Part of a small language model's weights.
Size: 13 layers, 7 heads of 64, MLP 896 GELU, 10.8M parameters.
Architecture: LayerNorm after each residual sum, learned positions, biases, untied embeddings.
Training: a variant of SOAP for these matrices, 4024 steps.
Each number is 200 + 20 x the weight over the matrix's rms, rounded and kept within 0 to 999. Layers, rows and columns count from 0.

# down: layer 8 MLP down (transposed), 896x224, rms 0.0535, rows 387-401, columns 112-223
# up: layer 8 MLP up, 896x224, rms 0.0586, rows 388-401, columns 112-223
down387,180,223,214,188,202,189,213,179,199,205,214,178,226,188,198,192,221,179,202,204,200,207,227,193,180,196,182,196,170,210,181,188,198,207,183,228,218,181,165,195,181,209,200,181,198,233,210,219,201,210,169,206,214,210,203,175,224,189,184,225,172,207,169,157,227,214,192,189,188,210,232,189,225,196,177,200,210,193,232,198,222,196,216,192,201,211,187,198,217,227,215,212,199,220,198,200,180,192,205,212,219,221,182,201,187,210,208,205,187,228,214,204
up388,185,185,201,203,225,174,199,234,196,219,196,155,210,246,194,193,166,195,193,201,215,219,193,200,183,157,172,206,186,216,171,222,212,217,186,225,169,186,178,243,213,207,177,187,169,193,158,211,193,232,197,193,208,174,199,218,180,207,192,215,200,216,217,202,207,205,225,172,191,202,215,204,187,235,202,189,203,212,234,205,191,184,212,214,220,222,217,206,194,190,166,215,187,205,163,174,224,199,221,194,202,165,198,161,207,192,161,202,196,200,185,208
down388,228,232,201,215,210,203,171,226,200,232,191,193,197,212,236,198,192,212,175,202,217,201,188,189,182,218,217,210,210,160,203,204,211,201,204,216,196,188,222,204,172,218,188,178,204,187,223,230,193,239,200,199,210,203,192,196,165,221,189,192,175,173,179,209,164,185,210,222,229,182,202,185,228,228,221,214,225,156,215,219,185,209,216,160,177,195,199,165,209,189,190,205,178,213,193,209,238,209,198,198,201,184,214,206,196,186,147,185,217,191,192,182
up389,173,191,216,190,224,202,222,206,199,190,181,187,239,220,208,213,179,213,198,198,188,188,221,206,169,196,198,183,182,203,189,168,206,219,199,204,194,216,192,201,189,184,202,206,208,205,187,161,185,185,209,201,199,187,222,173,204,212,231,212,213,209,168,182,191,216,191,194,167,154,184,199,214,219,187,184,225,238,221,219,202,215,180,228,190,185,187,191,181,180,221,194,184,218,186,178,209,206,210,220,185,180,194,210,179,173,191,182,228,203,208,207
down389,202,190,205,184,212,202,216,180,213,199,211,215,220,195,214,210,178,211,198,175,214,160,184,206,198,203,195,183,157,195,213,205,223,204,173,209,198,175,207,212,221,195,202,191,186,188,231,183,196,201,188,192,206,173,211,189,190,192,218,183,197,192,196,213,214,193,195,206,207,236,204,191,192,216,195,202,199,172,222,173,166,214,203,210,190,217,180,207,182,224,153,214,188,208,145,245,208,197,192,193,201,226,185,224,196,222,204,200,204,206,212,175
up390,202,202,205,193,219,179,205,218,153,213,186,186,213,189,176,213,206,205,200,150,248,206,207,203,192,223,221,204,214,219,208,190,224,187,200,177,170,182,189,186,220,199,225,181,238,169,191,225,217,173,220,192,177,208,191,202,227,200,175,174,173,206,192,126,172,208,196,220,205,195,197,176,182,223,209,204,195,235,212,190,216,240,213,185,186,248,196,208,183,201,194,186,241,191,169,215,177,201,197,221,218,195,189,214,208,225,228,192,205,210,220,236
down390,177,200,199,158,213,177,225,202,203,202,203,229,195,187,190,215,206,194,231,220,211,191,222,203,216,220,190,232,228,222,218,179,245,229,196,193,165,189,212,216,196,203,203,216,217,215,181,214,203,200,207,225,200,204,177,169,205,153,190,238,215,200,189,216,195,220,212,203,224,207,204,191,214,244,203,189,209,184,197,187,214,159,254,205,181,154,187,191,228,203,200,180,174,199,249,223,208,195,207,246,211,184,207,195,197,175,228,211,185,189,233,212
up391,173,213,224,196,236,222,193,193,210,229,194,202,181,204,229,208,197,176,197,214,211,162,182,185,190,178,197,185,222,201,175,197,174,221,169,201,198,194,211,194,225,170,201,210,199,214,192,198,220,199,190,185,207,182,203,220,213,220,190,225,207,233,216,169,202,214,204,204,215,190,206,246,157,201,176,183,196,205,178,190,207,249,228,193,188,208,203,178,215,175,196,218,184,173,227,209,181,194,181,186,145,177,187,192,169,197,202,213,178,212,194,216
down391,221,198,189,204,204,180,181,207,227,239,201,178,190,212,191,202,228,216,182,206,203,218,248,212,167,196,186,181,188,234,185,199,202,197,209,236,200,195,217,205,195,180,207,264,207,217,191,206,175,216,203,214,222,211,185,200,170,173,186,206,226,202,218,168,230,219,189,214,190,218,209,180,164,178,210,199,183,198,190,218,221,184,201,209,232,192,175,224,210,220,210,204,199,212,211,163,187,176,195,191,186,201,199,192,198,221,213,188,222,181,191,190
up392,187,188,225,232,231,218,173,193,196,188,207,180,210,192,212,216,200,209,182,188,196,178,194,184,222,199,210,183,186,220,190,188,207,198,217,197,172,201,193,237,238,190,218,182,195,170,169,216,226,183,224,206,172,185,196,207,199,169,172,206,198,248,198,193,189,168,164,230,190,221,205,241,221,226,227,174,203,184,194,207,244,195,195,189,172,174,218,197,197,194,225,216,175,215,200,229,185,199,213,223,159,195,200,177,210,246,219,197,230,199,222,205
down392,218,184,200,190,202,221,205,186,206,173,182,162,199,202,209,178,204,209,208,208,169,207,208,204,183,174,227,199,200,186,196,210,200,211,185,177,174,159,200,214,207,219,198,180,211,201,227,199,219,208,187,174,214,212,182,200,205,178,207,214,220,160,190,200,202,182,194,204,197,203,226,199,203,191,171,225,183,228,185,180,188,208,208,198,192,184,187,202,196,212,160,237,218,201,165,225,226,228,194,225,222,177,228,197,162,231,223,182,179,209,169,204
up393,175,202,199,191,253,220,217,155,199,209,211,212,198,205,181,202,233,171,191,182,217,208,228,201,240,241,159,187,209,208,214,215,189,224,197,212,168,217,185,185,193,216,176,214,187,189,186,183,199,199,200,191,213,216,195,199,162,170,218,192,248,170,200,197,190,198,208,188,167,209,166,213,182,206,191,171,193,219,179,194,187,182,207,193,189,210,211,207,224,193,200,209,171,223,244,181,245,198,217,214,182,202,227,214,183,160,179,186,205,198,220,194
down393,213,214,196,208,182,155,199,202,213,194,217,171,212,221,226,240,211,223,187,205,211,219,190,184,181,225,189,181,194,212,206,202,212,173,210,217,203,179,214,192,188,216,215,225,210,193,202,227,214,223,193,226,185,213,212,221,206,192,200,211,207,179,215,196,208,219,220,221,239,192,216,162,192,234,188,248,207,206,193,203,185,171,217,197,220,215,179,174,231,207,211,204,210,210,199,167,220,185,204,223,192,213,204,219,208,201,180,176,217,201,199,184
up394,181,221,176,202,186,221,213,198,188,191,215,208,182,168,188,166,166,200,214,176,254,218,172,224,206,186,185,209,185,197,191,225,186,193,181,156,186,178,176,249,219,222,218,212,223,180,165,185,211,192,214,209,210,221,229,170,204,202,210,226,160,200,187,205,163,234,185,204,199,223,210,210,198,201,181,228,222,209,209,193,210,198,243,179,217,183,186,248,203,211,192,240,174,203,192,217,198,207,189,198,215,183,197,188,193,218,194,213,221,174,166,204
down394,194,198,200,174,205,180,218,223,211,176,199,188,225,247,200,223,197,220,207,199,193,200,202,212,222,193,222,178,206,183,186,224,245,206,172,211,165,210,191,199,166,201,190,204,183,231,212,187,195,190,242,214,186,211,227,223,225,187,167,201,236,200,206,196,207,193,224,227,208,204,179,226,196,192,231,174,212,172,202,169,170,199,209,170,185,185,202,189,222,198,235,185,218,189,194,185,183,200,189,182,202,180,216,194,224,196,200,217,200,186,178,215
up395,199,205,171,224,222,187,168,169,232,156,224,182,221,182,219,188,192,192,236,216,204,186,200,195,216,226,215,185,206,166,217,207,190,193,216,225,201,202,198,236,206,205,186,196,187,206,175,187,190,231,244,207,202,206,183,199,183,201,181,193,215,194,175,220,195,190,207,197,177,188,191,227,213,227,212,198,171,227,216,190,181,230,200,197,249,205,216,221,200,230,201,192,196,187,226,242,193,223,209,225,215,171,210,215,197,198,206,201,243,202,192,197
down395,190,156,202,182,184,207,194,200,218,201,195,210,213,212,179,195,227,190,176,212,194,154,217,208,175,197,208,224,204,217,199,191,195,191,192,168,189,208,169,159,190,221,174,187,223,257,200,198,174,199,197,185,205,176,230,220,183,188,213,196,204,218,189,184,222,220,211,199,228,190,169,202,251,201,216,203,189,202,186,209,222,241,210,182,198,194,212,217,230,225,192,210,221,210,189,194,174,223,168,201,176,186,218,221,181,217,219,177,198,215,202,216
up396,214,213,170,197,214,213,173,202,205,186,182,202,169,201,200,217,189,197,211,213,210,204,202,222,176,205,190,171,182,195,206,183,211,187,204,201,179,174,199,206,234,201,191,217,192,213,235,173,234,176,202,211,186,191,206,183,165,207,198,180,190,224,175,182,181,219,190,196,184,204,170,196,187,193,185,215,173,203,185,180,200,184,204,205,224,253,212,190,215,197,173,204,232,191,208,190,185,181,210,187,187,193,214,199,201,194,206,180,178,182,204,189
down396,198,201,205,195,210,175,210,207,181,228,196,215,212,199,202,197,220,215,196,221,242,194,182,208,185,193,205,177,212,197,185,197,196,215,210,212,215,194,202,182,209,197,151,242,207,191,168,236,207,191,205,179,192,200,217,199,210,183,161,248,178,170,208,195,205,206,206,201,211,208,197,196,202,169,234,230,209,200,206,193,163,171,198,205,213,200,180,195,173,233,200,204,213,209,210,178,184,179,200,187,233,175,193,212,197,202,196,172,219,210,213,204
up397,198,204,215,202,212,224,223,199,169,220,213,236,223,220,173,216,190,206,205,203,218,177,189,158,170,222,214,242,180,194,181,172,190,202,212,207,186,182,206,270,185,192,193,192,149,159,216,200,183,180,209,196,222,218,225,213,243,219,226,190,190,176,221,205,176,196,199,221,227,183,183,191,214,183,225,230,200,173,155,210,208,196,212,187,205,175,189,220,222,193,203,194,194,210,200,207,187,179,244,203,170,198,204,201,196,188,242,204,199,179,198,160
down397,181,229,172,236,203,149,210,203,190,198,196,220,174,199,203,207,228,213,190,179,155,179,165,223,211,162,194,208,178,225,175,180,212,164,192,189,239,204,193,241,213,210,197,188,184,180,181,191,222,202,187,219,185,198,217,215,221,208,237,198,205,198,234,183,164,188,229,184,183,206,190,203,214,198,180,173,237,227,239,198,205,188,214,197,221,202,192,216,173,209,203,196,220,219,180,244,225,209,201,194,206,204,240,165,181,214,188,206,208,187,201,194
up398,186,219,218,201,184,188,186,177,196,178,210,234,201,203,218,190,207,201,187,206,210,211,190,212,223,183,207,195,182,217,134,208,190,172,223,193,233,198,177,203,151,186,175,217,203,180,194,196,246,208,228,199,219,226,172,191,200,201,206,174,196,215,204,178,191,210,202,178,197,180,207,212,183,192,205,173,194,228,199,233,200,169,223,192,193,226,185,167,212,216,208,162,173,227,219,213,193,206,197,206,165,231,214,214,217,155,196,198,187,190,197,192
down398,184,197,207,218,220,193,177,191,189,215,197,241,167,201,156,192,211,205,192,199,189,145,187,171,200,181,217,214,188,199,158,214,168,170,215,172,227,191,188,236,205,165,215,198,187,226,208,161,200,199,191,202,156,188,236,208,210,187,235,231,193,213,213,217,209,201,211,233,164,231,195,209,189,195,181,171,202,208,241,181,166,198,206,182,196,203,184,198,173,203,211,190,215,203,188,154,185,209,170,221,203,218,204,208,214,203,153,230,202,177,160,194
up399,181,237,191,201,238,224,210,215,258,169,212,199,215,172,197,187,188,226,185,196,173,191,189,185,234,221,173,177,211,193,181,260,213,196,209,229,189,205,184,213,173,205,205,229,217,196,196,212,197,191,220,174,194,193,198,227,209,169,218,191,196,198,200,201,155,177,175,171,199,216,217,174,208,219,215,194,237,198,202,181,147,187,195,215,221,178,202,188,182,186,212,201,207,213,195,192,199,183,198,216,208,202,199,214,185,209,211,209,192,167,231,187
down399,182,222,231,200,196,234,208,204,192,187,211,212,202,194,197,210,218,173,211,229,170,193,162,188,211,198,190,164,198,212,211,184,207,150,221,201,193,212,246,217,249,179,193,218,199,181,223,132,164,189,161,176,200,240,198,183,193,193,208,212,208,203,213,207,188,188,210,188,202,192,214,179,201,196,226,216,204,190,196,162,168,164,229,229,198,225,196,224,211,203,205,207,189,206,203,192,238,172,197,182,197,197,195,160,191,201,215,219,215,203,225,180
up400,204,204,177,236,225,194,182,230,205,198,190,212,208,229,170,221,214,201,223,194,256,206,171,172,188,176,182,182,198,206,222,201,193,168,180,209,182,186,250,155,229,192,160,177,186,187,183,232,201,216,193,167,187,213,165,212,213,264,202,207,222,195,205,197,212,185,202,200,196,188,198,187,209,191,190,161,179,215,159,180,199,176,187,170,189,198,208,176,198,225,197,209,205,182,200,207,198,213,232,195,183,214,190,204,187,195,224,178,203,219,240,230
down400,180,184,227,167,201,186,187,190,204,184,206,192,211,151,207,196,200,209,231,176,191,212,233,206,163,159,216,200,220,197,211,164,249,202,206,203,204,173,217,205,184,224,224,192,204,173,179,260,224,201,204,216,196,214,227,194,160,197,211,194,215,185,179,194,206,222,182,215,222,198,199,181,172,199,223,166,208,179,220,181,207,169,185,218,198,228,192,177,198,216,207,181,227,169,241,188,205,213,205,190,193,203,248,195,222,232,187,186,187,210,243,214
up401,208,186,204,201,220,219,195,205,213,190,199,188,171,162,188,203,218,219,180,167,189,222,206,200,213,229,213,226,183,206,218,212,244,206,172,198,182,233,213,196,207,196,184,198,195,189,207,192,192,206,210,212,178,198,217,152,206,168,203,194,162,206,177,195,218,238,216,204,196,234,166,168,197,183,221,181,223,175,195,175,173,199,233,171,241,202,219,215,171,220,192,172,236,182,185,187,193,186,234,213,190,211,183,246,218,222,198,185,201,226,203,165
down401,185,165,177,214,181,214,188,235,190,185,233,218,205,198,197,198,186,198,179,177,227,204,190,184,194,204,194,227,172,209,240,194,167,220,204,182,230,202,173,238,208,182,200,199,194,199,231,186,213,167,216,184,164,200,172,166,196,209,221,193,199,176,227,174,219,194,199,235,198,223,190,223,213,191,203,247,173,217,166,173,227,209,214,193,190,179,206,168,195,206,214,224,189,221,179,185,207,215,188,184,182,227,203,244,207,198,201,219,190,190,187,202